Each number is 128 + 24 x the weight over its row's rms, rounded and kept within 0 to 255. Layers, rows and columns count from 0. The size above them is the row's rms in percent of the matrix's.

# layer 6 MLP down, 192x768, rms 0.0716, rows 76-129, columns 0-127
size [100 109 103 101  99 100 101 102 100 105 102  96  98 103  98 101  98  97 101  99  95 100  99  99 101  98 106  99  98 100 107 107 102 104  98  98 108 102 101  97 103 104  99  95 101 104 101  99 101 103 103 101 103 110]
[[154 126 131 109 138 127 114 114 138  93 137 145 103 118 108 145 119 113 146 111 104 150 144 156 166 137 141 155 135  98 114 102  90 116  96 139 118 132 126 120 130  78 146 124 126 151 126 123 158  86 113 141 129 120 111 138 144 140 126 124 100 141 151 113 114 133 195  46 151  98 160 119 118 107 123 169 144  81 173 103  64 119 138 112 162 153 154 147 123 145 131  89 110 114 154 104 140 165 145  83 134 112 112 146 137 115 115  76 133 151 125  83 108 139 156 140 128 140 123 123 126  95 109 147  99 136  89 126]
 [108 128  74 117 182  82 157 119 146 106 129 116 112 133  95 152 127 103 147 140 138  96 151  89  78 131 108 133 119 157 133 136 121 116 103 123 127 152 109 135  90 107 112 150 179 145 150 123 166 102 100 142 144 136 128 100 133 159 110  75 111 118 156 123 136  92  59  81 130 135 124 103 127  96 118 130 136 125 136  88  91 123 127 119 150 103 150 149 146 131  94 177 161 127 101 118 101  81 149 150 117 138 121 151 123 127 138 170 152 130 156  83 143 141 122 158 130 114 122 115 136 100 113 125 133 145  94 134]
 [117  99 115  77 120  76 136 156 124 154 104 155 101 154 107 134 130 147 145 152 108 102 141 131 105 128 168  96 129 128 123 138 133 116 132 150 139  96 142  93 160 125 124  93 120 146 146 128 134  99 120 136 143 165 127 125 161 111 147 131 183 151 125  80 155 129 147 117 136 157 141 183 128 130  92 140 138 172 124 128 119  78 163 124 150 133 122 120 132 119 128 108 171 118 139 147 130 163  85 141 130 133 152 109 161  70 160 149 154 161 116 142 114 103 111 117 118 149 109  75 130 133 105 151 127 102 162 121]
 [119  85 129 126 143 157 146 170 127 153  71 153 142 153 123 110 151 100 118  97  86 143  94 140 117 109 124 132  98 127 111 121 130 130 111 151 136 122 110 145 163 128  94 160 125 159 106  88 152 161 117 147 121  87 129 159 138 130 174 113 117 179 124 132 191  96 104 158 157  92 134 127 150  92 128 162 139 145 137  83 150 140 101 117 136 140 124 118  88 108  89 142 104 121 130 128 130 157  80 152 150 147 133 112 119 141  77  86  95 134 105  86 126 114 123 146 172 157 124 165 111 157 105 130 152 113 109 147]
 [ 89  79 156 152 143 120 104 115 130 122 122 185 152 117 120 116  92 148 131  83 122 130 110 116 132 116  97 125 135  97 105 133 138 164 169  95 135 148 107 143 119 138 146  95 128 160 142 100 150  94 116 158 112 114  78 161  82 132 151 119 122 130 100 135 142 120 127 130 141 137 168 121 138 132 110 142 126 125 124 140 135 131 123 104 125 111 119 154 142 157  96 135  89 125 100 108 110 110 118 146  87 147 137 121 124 122 113 109 156 103 155 135 113 140 127  94  95 109  85 105 117 135 114 135 118 131 130 124]
 [132 147  87 118 162 159 153 177 155 133 124 151 154 113 114 145  96 120 116 175 119  87 125 116 161 117 102 105 120 132 139 167 134  93 100 121 117 102 147 135 142 146 143 122 127 122 139 116 162 129 104 113 122 152 127 107  99 118 104 118  95  77  99 119 103 135 154  89 164 104 115 181 167 156 138 116 164 142 142 103 144 171 121 127 132 154 116 130 126 112 131 110 153 102 160 134 135 122 133 138 140 132 129 149  69 101 115 149 128 150 119 133 169 100 100  97 132  93 161 141 107  86 140 110 153 127 110  80]
 [158 159 145 115 110  78  97 125 171 134  85 159 122 120 127 130 133 145 143  84 180 145 102 141 118 137 141 185 157 118 144 135 141 131 178 121 139 114 155 145 158 122  97 109 122 129  89 125 132 152 153 115 121 112 164  83 113 159 118 168 142 156 133  98 145  85 101  79 164 111 129 159 125 100 131 103 141 161 149 106 140 138 165 151 114 165 123 130 139  81  69 165 114 115 107 155 160 136 116 104 111 141 121 131 114 108 136 130 182 109  98 129 127 134 122 120 152 148 148 108 175 171 110 148 140 128 120 139]
 [100 137 103 125  99 131 169 113 146 141 115 136 112 148 116 137 128 163 111  82 178 152 116 120 161 114 118 143 126  79 171  94 123  85 122 132 120 139 152 140 136 138 151 134 130 118 100 150 120 167 117 151 162  95 157 128 103 116 152 130  91  99  84 120 186 141 117 132 120 121 161 157 127 107 130 132 142 131 132 153 125  96 162  78 145 120 138 155 122 126 117 160 139 119 152 156 160 120 132 143 103 174 138 111 110 132  70 141 108 133 134 118 156 105 153 141 108 118 116 106 144 131  94 154 158 126 113 131]
 [158 144 119 157 111 108  88 115 112 158 150 122 161 118 168 100 124 110 114 116 147 169 143 143 109 109  95  86 122 135 123  91 131 125 119 142 155 134 132 115 157  97 111  99 143 149 143 133 104 175 156 122 130 147  70  51 106  99 165 111 154  98 132 135 186 175 118 106 100  91 137 127 127 144 133 147  94  82  91 151 168 122 105 143  88 102 105 114 154 126 144 117  88 153 115 149 130 139 136  80 115 109 124 123 137 139 119 120 104 141 144 154 164  85 182 112 111 179 108 132 115 143 143 152 155 111  92  62]
 [180 101 114 126 106 142 123 122 150 112 167 124  95 112 134 127 151 142 140 106 125 126 107 131 146 108 122 117 133  85 118 132 121 132 134 153 166 151 115 127  68 118 148 152 153 114 113 123 146 111 117 147 120 142 195 209 123 140  92  79 108 112 117 182  83 102 116 139 181 120 142 123 118 124 134 141 142 105 107 132 128 152 104 138 137 166 131 158 108 166 130 134 132 151 106 117 135 134 157 140 135 167 147 118 130 136 132 120 112 128 134 106 107 147 130 129 154 140  92  98 133 152 155 107 140  82  96 122]
 [116 122  80 140 125 135 126  97 117 128 139 106 122  90 149 104 135 155 154 112 131 165 152  92 120 125 130  91 122 200 143 107 138 142 164 151 110 160 123 145 127 138  97 159 134 155 132 126 137 108  97 135 154 133 127 160 170 111 153 136 139 166 169 177 141  87 146 146 123 173 101 131 151 154  95 145 144 115  92 158 130 110 159 119 151 124 132 133  85 120 120 141 147 151 130 113 122 104 181 122 131  93 142 159 165 150 130 124 142 104 147 135 143 131  71 107 142  85 125  94 133 139 126  98 146 151 143 109]
 [133 113 133 119 135 125 136 192 158 145 126 105 167 122 108 117 143 148 108 149 101  56 132  98 117 125 145 137 171 158  92 133 130 176 116 140 117 153 106 155 147 129 125 119 157 118 149 147 109 108 111 141 143 144 145  98 168 113 122 123 101 109 132 102 140 112 131 126 105 132 164  90 139 127 115 158 105 137 110  79  99 128 139 161 169 122 132 138 108 163 129 117 153 151 109 114  86 100  88 125 129 131 100  91 145 144 136 106 135 140 131 127 140 172 123  95 112  71 128 148 207 164 115  98 126 108 151 143]
 [144 130 128 122 178 106 154 128 137 136 103 133 128 115 128 146 124 123 154 123 150 146  41 144 134 136  78 152 171 139 148 130  98 110 110 110 126 160 105 131 116 139 149 109 102 155  81 133 134 132 139  80 154 151  89 153 168 159 160 121 129 135 131 137 104  97  91 142 158 109 121 134 141 106 149 156 115 101  84 106 130 148  83 153 143  80 123 124 125 133 146 115 133 166 154 140 142 128 157 109 132 126  87  80 112 148 113 129 161 118 137 104 121 154 140 121 128 137 140  96 137  92 142 157 123 146 130 122]
 [187 116 148  71 128 144 111  55 146  92 178 130 101 124 119 132  92 132 106 101 123 107 120 158 106 149 116 145 128 136 157 113 133 115 126  92 139  97 128 132 107  97 149  99 120 102 130 132 160 159 107 141 153 116 179 117 135 115 129 109 151 147  47 144  92 100 111 150 114 157 131 152 127 148 155 135 161 143 164 121 140 118 132 102  89 167 143 150 147 158 144 133 122 142 122 141 137  94 170 124 145 111  88 114 114 129  60 130 100 129 143 157 183 116 112 142 122 100 149  89 116 150 122 152 142 172 107 101]
 [109 166 124 124 153 124 118 115 163 118 140 115 150 179 168  86 152 118 148 174 126 132 117 134 100 112 116 112 135 146 102 138 131  93 166 164 122 125 122 116  93 102 118 118 133  97  89 150 158 129 121 114 143 194 138 115 126 160 113 101 128 153  61 115 137 102 149  94 139 127  97 120 116 137 103  99 130 129 114  92 147 103 152 126  96 120 146 147 140 136 109 117 164 130 138  98  96  88  85 155 117 153 103 133 165 141  96 134 131 112 149 142 127 152 106  79 130 147 130 129 155  89 163 106 142 123 157 136]
 [142  80 127 150 137 155 132 141 105 122 138  91 146 111 179 141  67 149 126 124 128 101 155 171  90 125 136  84 172 111  99 114 135 166  84 137 121 135 151 111  88 115 111 149 161 109 106 173 137 117 159 103 127 137 115 122  98 102 112 152 117 145 133 147 133  94 132 148 118 147  99 113 113 153 140 105 126  89 134 118 145 123  99 134 119 167  92 110 155  74 159 118 139 138 117 104  94 133 170 145 136 124 137 140 135 157 115 145 126 121 175 189 105  88 120 138  98 121  86 105 123 145 145 102 126 250 185 122]
 [125 101 114 157 173 107 102 129 120 175 108 123 109 148 134 155 206 131  94 140 178  67  93 123 157 106 149 108  89 117 119 120 118 170 129 138 122 152 121 108 149 125 115 139 133 114 159 150 165  94 154 130 137 156 136 124 115  89 119 140 122 143 141 121 110 109 126 111 125 179 107 111 127 156 122 134 122 145 160 136  98 134 148 129 138 133 144 119 150  74 134 148 124 116 112 133 116 116 123 149 103 107 108 108 115 129 115 113 136  77  76 142 152 124 116 130 142  94 103 165  80 162 104 129 103 162 114 101]
 [154 146 152 142 134 161 127 117 123 129 111 124 155 132 137 161 123 122 164 135  99 151 111 150 135 143  98 148 106 105 146  92  72 163 174 149 128 132 161 153 108 157 145 136 144 127 114 146 144 159 135 144 139 171 113 118  98 151 113 172 118 145 129 152 107 110 128  99 119 131 129 131 150 123 118 137  82 132 113 136 155 103 100  94 165 152 125 126 147 107 147 151 167 136 143 139 110 139 165 129 100 130 118 139 151 170 134 151 129 123  88  88 149 112 144 174 117 104 132 111 128 111 110 117 128 124 131 125]
 [ 95 151  86 135 105 139 101 124 107 119 130 142 112 149 113 139 121 121 104 112 112 169 182 123  98 129  80 134 106 120 117 164 139  90 163 123 140 165 118 149 116 126 146 131 146 129 121 118 118 107 139 119 128  92 107 135 163  71 104 137 141 164 118 146 121 124 116 118  84 151 128 138 113 150 149 121 140  99  94  95 106 151 138 102  92 110 147 115 162 151 151 142  74 161 156  95 175 121 124 130 138 124 105 148  78  85 143 123  95 127 153 137 108 111  90 101  62 134 135 137  96  90 119 162 103 148 132 143]
 [ 98 139 174  91 100 126 178 104 152 100 112 151 111  75  75 175 122  78 131 139  95 121  91 131 127 136 107 135 142 125 103 136 115 177 187  97 102 136 113 128 135 103 137  91  72 150 154 150 112 175 130 127 128 150  92  46 138 148 140 150 143 137 124 113 127 142 142 102 103 122 114 151 126 110 125 120 118 105 165 120 152  93  91 131 115 119 101 131 128 105 115 144 123 127 143 144 120 176 137 138 121 140  85 134 124 130 140 155 105 163 122 119  95 129  91 163 139 134 109  56 152 140 157 140 142 106 149 157]
 [127 149  99 133 149 147  85 136 156 157 170 102 146 206 153 113 150  96 162 114 112  63 122 172 161 117 113 134 166  72 100 136 116 102 164 107 135 126 129 138  97 138 104 119 170 100 125 131 116 135 176 143 118 165 143 171 134 121 104 116 119 155 108 125  97 138 115 169 138 168 115 121 171 123 123 119 146 100 106 112 130  70 120 125 141 126 133 170 166 109 188 156 138 121 158 123 163 135  95 125 125 146 135 138 134 110 103 155 108 150 112 139 118 167  76 103 125 100 115 179 106 159  87 122  84 118 140 204]
 [103 119 101 124 121 127 129 130 105 126 147 130 122 149 171 119 184 114 139 167  75 110 141 120  97 108 131 112 121 130 120 140 102 128 113  84 139 107 113 156 117 104 126 125 101 110 131 128 140 148 116 133 155 142 131  88 142 183 157 115 113 141 130 134 148 121 145 112 145 166 115 102 120 109 133 134 176  98 141 128 125 159 141 129 138 105 153 161 135 102 114 151 131 159 107 166 149 113  86 111 118 164  93 129 122 143 125 142 124 109 141 105 176 162 124 136  87 161 142 152 154 154 133 139 147 173 105 147]
 [112 167 115 118 146 139 105 129 132 150  78 163 110  89 168 148 110 114 182 106 161 116 144 138 116  85 127 132 143 104  47 150 137 173  87 122 153 148 175 114 116  90 164 131  99 121 120  92 131  75 125 142 126 135 128 120 119 157 141 105  75  80 160 134  78  95 142 160 123 105 143  92 164 115 158 121 129 143  92 130 123 150 107 139 161  88 127 117 170 127 152 129 100 125 130 114 138 110 114  95 221  93  92  90 105 119 129 149 114 135 116 164 148 120 125 152 115 121 149 119 119  90 113 153 142 118 155 116]
 [128 106 140 149 132 155 128 138 122 132 165 171  90 123 134 163 160 125 120  96 120 161 117 147 119 143 104 131 154 131 127  92 135 140 130 125 152 127 143 151 106  88 136 121 121 135 101 118 120 113 125 153 151 125 117 125  44 105 121 154 156 123 117 108  95 138 157  94 131 134 129 124 123 156 117 130 130 140 189 126 133 153  82 119 162 127 144 142 109  94 121 120 100 143 134 130 146 155 100 156 119 153 106 151 142 135 191 116 164 138 173 107  83 118 130 174 130 137 130 206 154 137 106 148 172 129 136 167]
 [140 115 120 131 134 126 131 155 136 176 144 126 111 159 128 130 141 143 122  96 141 131 196  98 106 174 152 113 119 186 112 135 143  90 112 127 110 125 118 191 160 110 165 130 114 113 100 148 100 125 153 103 119 156 140 147 126 125 144  79 160 144 149 100 104 118  85 135 109 129 122  89 137 128 123 134 148 160 117 122 113 130 186 136 154 161 146 126 129 116 153 144 111 122 179  88 136 151 159 138 140 139  79 148 111 142 129 169 115 145 138 113 126 152 129  91 145 134 143  74 194 101 130 121  71 135  77 127]
 [111 110 125 139 154 137 110 165 152 121 146 138 118 111 119 137 133 137 102 161 122 148 162 143 103 103 117 139 130 150 142 145 181 129 119 123 147 165 151 165 124 156 131 115 131 119 120 129 144 124  90  79 109  93  97  80 130 171 118 138 165 132 140 103 150 156  99  92 155  99 123 136 101 134 147 153 144 158 112 149 141 150 170 134  69 136 146 156 129 100  93 190 102 152 122 137 142 169 139 149 113 147 148 184  90 137 110 146 152 149 111  98 145 126 171 140  97 165 155 109  87  86 139 137 133 131 140 111]
 [170 105  98 115 121  84 141 163 100 116 133 146 127 144  85 128 138 162 113  87 128 144 139  92 115 149 146 137 142 107  84 139 156 124  97 113 147 191 131 126  87 140 155 106  98  74 118  72 108 100 142 127 139 146 156 118 148 118 148 145 165 170 119  74 168 181 125 112 104 142 112 129 123 104 143 120 129 130 117 128  98  68 169 143 149 111 128 126 140 129 126 107  89 144 110 117 137 142 126  91 137  99 168 104 107 142 126 117 156 115 147 125 101 163 128  91 142  95 105 151 158 131 120 116 107 167 183 145]
 [ 87 114 143 149 132  97 156 144 140 119 134 168 136 126 117 127 126 118 136 114 131 109 139 135 165  99 116 143 139 117 113 107 115  92  98 124 105 132  96 125 111 140 132 121 112 126 102  91 154 105 126 139 157  92 125 122  72 122 132  93 142 153 148 121 110 125 128 116 148 136 143  70 157 120 146  76 161 124 150  92  86 170 130 139 139 105 129 133 117 114  93 145 122 133 134 160 152  53 139  74 150 118 141  97 137  95 108  86 124 127 135 156 154 123 100 130 140 113 125 148 118 119 139 163 101  82 110 102]
 [140 120  81 133 128 147 142 129 129 150 101 163 123 154 127 140 136 139 135 131 119 166 183 109  82 143 131 136 119  70 135  99 147 160 139 146 131 129  94 139 126  93 118 120 115 169 122 128 100 115 121 120 132  86  99 123 124 150 152 137 147 109 205  84 120 116 130 114 133 112 153 149 115 134  99 116 159 134 105 122 118 118 140 122 112 116  93  82 129 154 151 166  87 117 144 143  86 143 124 140 105 131 116 167 121 126 155 117 131 131  78 109 116  83 143 114 144 139 101 117 123  97 115 151 143 150  81 101]
 [143 124 101  96 116 127 129 135 123 133 140  99 122 115  69 146 151 147 135 121 116  69 123 125 144 173 122 137 129 116 120 146 133 138 134 157 132 116 116 125 128 114 122  99 152 125 147 129 144  96 125 133 100 148 103 105 132 131 133 160 131 117 124 119 146 128 138 151 117 117 115 129 127 147 176 116 101 115  83 154 122 122 139 114 169 129 148 122 136  74 172 121 125 137 145 133 162 160 107 152 158 112 132 116  79  75 159 128 126 113 114 163 112 151 110 165 163  89 120 139 151 144 124  71 133 133 118  91]
 [105 123 119 157 109 132  72 167 118 128 104 103 119 134  96 129 148 117 115 103 166 172 163 137 131 137 108 121 149 157 132 133 121 157 126 158 136 101 145 156 110 132 129 116  78 156 126 127 158 124 151 100 156 121 156  70 105 100 106 107 146 100 142 117 121  92 122 117  93 140 135 120 135 127 143 147 158 113 102 114  97 140 121 159 151 108 109 119 132 135  99 144 155 112 106 104 134 142 196 125 116 121 147 105  99 113 166 130 120 132 133 138 133 133  75 109 130  88 111 156 142 120 172 136 132 144 128 138]
 [123  83 107 120 112 116 155 141 143 152 156 120 121 104 114  99 137 186 108 154 108 128 220 151 128 102 135 130 106 147 123 148 123 196 114 139 139 129 107 181 110 151 131 136 132 111 133 130 130 144 126  76 141 157 114 108 156 106 124 134 131 118 123 154 174 111 140 117 111 129  99 151  94 117 107 128 164 190 129 141 153 108 155 146 114 175  83 153 125 116 147 111 122 124 159 102  99 108 128 144 133 112 125 176 121 138 158 170 169 137  81  85 151 132 119 124 149 143  75  86 131 139 144 100 127 112 118  91]
 [155 138 151 130 151 170 143 138 126 140 147 112 112 147 118 136 145  98  95 138  83 139 121 129 139 104 128  80 141 146 117 139 117 136 123  90  91 177 156 137 151 136 119 130 152  89 128 146 130 143 103  95 141 143 140 151 169 184 109 107 133 158 130 135 127 149 139 139 158 124  80 119 132 137 117 152  88 154 133 110 126 138 103 135 149 112 132 130 124 138 136 168 155  85  96 112 112 119 110  91  61 105  89 134 107 136  83  84 158 155 103 141 114 164 133 138  90 143  99 121 118 140 154 148 117  65 133 121]
 [145 127 128 158  96 104 141 108 169 171 106 176 130 153 122 153 142 158 112 110 114 171 144 119 186 132 170 173  99  97 125 113 104 114  88 122 130 156 122 163 102 111 166 123 117 154 129 119 123 142 131 140 122 128 114 117 115 100 124 139 115 174 146 128 153 129 115 147 138 105 125  88 116 174 132 135 123 128 148 107 136 152 122 112 115 146 132 117 169 133 157 110 101 126 127 148 151  72 103 101 147 102 158 103  82  69 120 125 122 139 143 160 116 157 101 123 149 137 156 150 129 117 150 117 106 139 177 128]
 [121 166 115 129 146 125 142 169  87 123 123 134  94 174 125 161 114 122 150  92 152  86 132 145 136  96 144 127 139  78  99 119 141 112 115 129 111 122 112 118  87  91 133 142 149 169 125 139 158  95 139 109  90 118 118 166 101 112 114 116 149 147 146 108 159 157 135 165 128 176 153 143 172 161 125 121 170 122 133 115 114 135 152 135 120 151 124 108 150 154 179 117 114 100 147 123 149 152 127 115 149 129 142 130 142 112 160 143  98  83 147 135  82 127  93 154 130 120 144 132 133 129 118 116  72 172  76 134]
 [ 92 177 143 102 155  90 148 109 117 105 116 112 108 128 123 125 185 118 118 103  70  94 124 111 136 151 146 122  78 136  87 141  67 111  91 108 153  83  91 122 134 169 137 120 104 128 122 161 113 143 144 150  96 122 134 185  92 110 156 152 138 114 113 121 186 127 146 162 145  99 121 148 142 109 133 147 119  79  91 108  83 123 154 108  97 119 166 128 133 118 132 125 155 163 120 105 142 146 191 147  77 147 160 139 142 157 116 108 102 132 153 162 142 143 126  94 118 165 131 103 154 108 111 113 137 142 113 148]
 [ 96 122 138 160 126 127 131 188 105 156 119  99 112 111 153 180 108 123 117 200 128 134 191 115 103 137  95 156 142 116 156 146 152 162 106 111  94 150  67 145 175 142 124 124 154 125 154 115 105  65 113 124 120 171 148 117 106 164 193 118 107  95 107 135  75 152  74 161  98 162 133 123 126 131 141  98  85 170 103  95 130 103 100 118 155 122 125 108 126 132 117 126 112 121 111 167 125 189 104 110  76 124  86 106 122 115 143 135 125  87 108  91 111 137  95 137 113 154 116 116 148 103 114 125 120 110 130  97]
 [147 142 128 135 154 161 124 137 144 162 135 108 128 150 132 124 162 104 124 169 134 131 125 152 141 154  77 121 161 135 143 125 153 121 100 130 130 144 110 136 132 130  98 120  75 117 138 157 145 122 121 122 138 112 133 147  79 170 104 163  84 137 157 138 107 135 143  82 114 145  96 164 129 135 134 107 156  88 139 139 113  99 157 124 148 112 156 145 163 163 124 125 142  94 145 122 114 129 125  99 151 114 128 164 122 157 131 176 156 136 126 126 127 129 154 150 164 140 105 109 133 118 131 115 145 133 141 125]
 [167 136 139  80 124  99 130 132 114 134 124 126 113 138 146 113 116 147 183 162 143 135 152  87 138 159 147 137 107 139  98 124 106 120  98 136 132 141 143 127 122 146 123 121 119 153 147 155 120  90 115  97 133 128 157 153 138 140 114 115 135 131 137 153 137 118 115  74 111 131 117 156 116 131 156 175 111  86 149 123 107 133 195 123 161 132 123  88 153 143 130 132 174 104 163  97 101 105 102 106 119 118 134 186 147  92 140 122 144 125 142 145 135 143 123  84 131 110 131 110 153  87 133 120 140 129 136 135]
 [146 125 175 104  88 140 147 145 138 155  85 106 102 125 119 118 127  61 118 150 133 130  93 130 152 113 157  99 100 134 124 121 154  92 202  71 120 120 119 106 100 110 150 151 194  78  79 109 120 130 134 142 121 136 121 132 131 126  74 125 106 105 133 104 156 127 127 162  83 147 124 143 128 134 143 150 123 135 151 131 127 113  95 145  98 125 133 142 103 166 138 110 158 137  86  81 103 105 135 147 133 131  99  72 131  80 106 122 106 119 132 137  86 159 146 140 108 116  68 177 134 138 123 112 134  81 134 127]
 [124 111 118 132 145 136 132 112 112 112 196 112 143 116 133  94 112 117 114 141 141 137 149  97 137 104 109 118  86 147 162 149 142 148 133  87 128 109  88 135 145 144 127  93 127 148 169 128  92 121 101  95 119 161 115  94 126 125 145 142 107 134 112  99 170 118  98 132 110 112 108 112 162 151 173 137 130 172  81 106 141 189  79 171 139 119 132 134 147 116 175 148 109 127 115 133 165 110 173 131 109 166 103 108 144 173 150 107 132 133  99 104 167 185 147 133 140 161 115 138 130 148 118 129 131 137  99 132]
 [135 123 114 131  72 120 154 145 113 126 101 168 131 108 133 141 127 165 135  88  82 123 164 158 105 164 127 136 141 120  99 182 142  93 126 114 123 136 142 145  99  84 110 130 135 144 125 115  67  62 151 141 139 101 104 137 159 161 132 106 128 111 120 118 112 142 148  82 108 134 143 112 105 133 175 143 101 118 179  79 105 106 133 160 156 129  84  97 110 126 172 122  99 146 135 142 106 117 120 117 107 123  76 138 201 110 115 141 152 153 134  62 126 152 105 126 130 103 137 141 176 110  71 153  77 108 153 129]
 [108 113 121 112 146 105 113  89 130 106 144 134 147 148 140 124  80 153 114  95 166 137 105 145 136 165 135 127 109  62 113 111  76  99 143 131 155 148 131 114 115 156 102 131 112 134 165 132 149 139 118  95 143  90 121 143 103 103  97 102 143 151  98 141  99  98  91 163 145 116 169 122 160 149 116  97 167  74 110 154 144  99  82  97 124 147 150 140 123 180 146 127  99 122 160 122 164 179 153 130 127  96 126 131 155 121  91  97 161 124 112 143 123 115 175 100 133 130 125 132 106 143 138 134 172 117 126 147]
 [169 143 156 118 118 161 120 137 123 109  91 147 133  94 141 145 146 135 109 129 116 137 111 113 105 115  96 143 162  81 135 117 129 176 127 152 123 131 108 136  94  65 119 140 134 177 118 146 161 140 145 103  99 127 169  97 103 109 122 106 124 125 141 141 140 141 127 126 163 116 135 177 149 103 139  94 137 176  96  69  75 122 166 126 117 139 115 122 127 144 161 104 123 108 142 160 141 162 162 148 108 112 143 109 126 164 142 109 127 124 138 138 138 163  87 119 137 153 143 130 112 111 115 160 154 153 179 140]
 [125  93 117 129 129  87 157 132  96 128 148 124 133 146 142 138 125 140 106 167 140 154  87 127 120 147 112 130 160 128 120  85 124 126 124 158  99 100 151  98 179 134 145  94 122 158 131 105 117 121 145 117 107 116 122 111 119 113 165 157 158 123 132 147 116 121 149 134 105 150 109 161 115 136  93 127 130  89 113 160 137 154 119 132 116 126  79 105 109 135 162 127 150 122 163 101 127 111 131  97  77 142  76 134 129 141 123  97 138 135 128  91 137 132 143 118 146  79 132  80  91 118 125 166 129 159  79 119]
 [116 114 138 118 127  87 115 134 133 167 106 118 117 132 140 159  87 131 102 156 149 130 129 141  93 174 157 115 139  96 119 138 138  93 100 120 157  86 107  89 123  98 156 138  86 133 126 149 132 134 127 141 122 126 150 148 177  93 125 142 133 166 180 135 134 123 135 130 129 126 126 129 160 103 139  87 161 160 161 130 166 147 118 136 116 135 115 132  89 125 154  93 134  79 106 124 168  88 107 148  95 138  77 153 122  95 126 111 168 146 137 139 142 137 108 145  98 123 140 222 102 120 119 131 135 137 104 148]
 [127 138 128 123 130 105  86 169 138 133  77 126 117  96 133 126 139  99  70 131 149 135 140 128 109 136 134 150 128 103 140 126  78 122 149 164 120 131  72 136 132 102 160 147 173 167 137  87 110  85 109 113 100 113 100 130 138 127 131 113 118 107 157 152 123 136  97 104  84 100 151  95 118 169 114 148 101 139 144 130 123 176 130 106 153 122  98  89 144 169 140 116 140 117 136 168 127 151 123 102 135 145 119  79 100 143 119 131 141 129 112 151 154 118 121 126 111 175 129 124 132 132 119 164 117 166  70 119]
 [127 122 119 147 108 107 145 165 149 100 156 147 110 175  87 144 148  87 130 139 121 127 138  68 133 152 129 145 121 124 108  74 120 102 114 162  96 120 107 161  86 171 130 106 140 126 152 131 120 125  62 130 142  84 122 115 132 155 148 110 123 160 147 121 118 101 129 155 131 128 127 128 156  91 124 115 138 136 152 104 124 140 102 115 128 173 147 121 142 151 165 121 124 142 143 122  97 132 143 123  89 133 128 111 108 107 150 106 150 148 110 146 134 111 130 149 117 127 125 130 124 126 129  85 125 134  85 118]
 [110 123 111 129 116 126 140 128 106 129 157  92 121 132 140 132 172 143 100 149 104 116 126 110 168 138 108 110 121 159 124 107 130 115 137  83 140 131 154 126 148 122 130  98 205 127 166 163 155 131 102 142 108 196 115 140 107 128 142 159 144 142  77 153 113  91 147 112 100 133 136 164  80 110  81 153 146 118 130 110 131 144 143 137  90 128 115 144 183 144 116 176 153 145 139 134  89 149 118 167 120 106 118 137 101 175 117 108 118 125 136  83 105  99 117 116 101 168  99 148 143 114 111 111 131 115 133 118]
 [124 122 138 157 155 137 129 128 117  99 166 144 157  95 128 114  98 110 122 135  79 126 126 156 128 116  72 129 104 158 154 132 134 158 124 151 152 141 122 109 137 142  98 157 145 138 109 130 140 129 135  97 130 142 158 119 135 139  95 136 126 111 137 108 124 140 112 142 106 134 135 141 150  96 163 131 107 179 130  89  75  90 147 106 141 112 156 133 144 147 102 116 126 109 158 147 144 114 121 129 119 110 112 127 112 181  71 126 162 151 127 110 150 130 102 126 106 153 112 141 146 110 126 139 161  98 125 135]
 [ 98 135 128 103 129  99  87  73 175 109 133 121 143 149 117 121 119 156 114 146 119 145 142 151 106 144 137 169 102 136 108 115 153 118  94 174 137 152 102 113 157 127 161 135 131 123 125 129 145 121 130 156 149 118 116  98 174 112  80 134 161 115 130 142 164 139 130 129 103 129 116  71 116 123 114 168 102 151 168 170 114 124 121 165 166 163  99 164 128 152 122 125 115 141 122 160  87 110  82 138 126 127 125 124 123 106 185 148 131 152 113 143 146 132  87 125 164 100 115 140 102 166 133 132 113  92  86 119]
 [118 143 147 146 142 160 154 110 135  79 147 145 135 144 175 127 123 140 120 113 107 116 154 146 131 133 145 152 134 119 116 128 102 138 158 151 163 123 126 122  82 123 116 147 136 119 128 114 123 130  76 146 120 136 122 126 158 126 129 116 146 154 133 139 119 106 146 115 135 139 127 122 156  92 171 116 119 170 155 163 145  94 141 127 139  93 183 158 138 132 129 136 124 110 113 155 154 152 102 130 128  96  98 165 131 101 114 135 135 130 155  83 141 103 138 127 134 117 113 106 112 132 157 169 128 171 100 149]
 [119 119 107 128 153 175  93 117 150 123 143 102 130 138 136 123 160 123  76 124 106 146 118 116 128 143 159 145 126  81 146 145 139  97 154 138 111 157 119 112 178 136  93 128 134 143 130 131 124 131 136  98 119 125 130 120 147 124 127 118 101 152 120 137 120 123 128 105 147 142 107 165 115 125 125 114  84 187 116 129  61 144 147 113 115  95 208 174 160 104 132 145 167 170 133 131  88 122 143 109 119  90 106  74 122  93 100 147 110  94 169 102 126 149 112 102 128 148  85 133 166 137 130  85 117 150 130 133]
 [ 89 194 106  92 130 149 149 172  97 158 113 129 183 131 154 131 151 128  76 150 165 157 110 173 130 171 138  95 132  83  99 132 106 126 166 136 105 114 124 160 126 134 126 112 144 144 118 143  97 161 152 120 141 112  91 167 119 152 155 109 124 138 124 141 122 122 126 157 101 125 132 112 117 147 123  76 132 127 106 113 155 129 170 138 116 145 117 115 122 118 174 111 131 146 128 123 124 115 123 129  75 143  78 138  82 128 141 124 138 105 107  84 100 121 145  98  97 124 174 155 120 115 159 139 131 190 121  99]]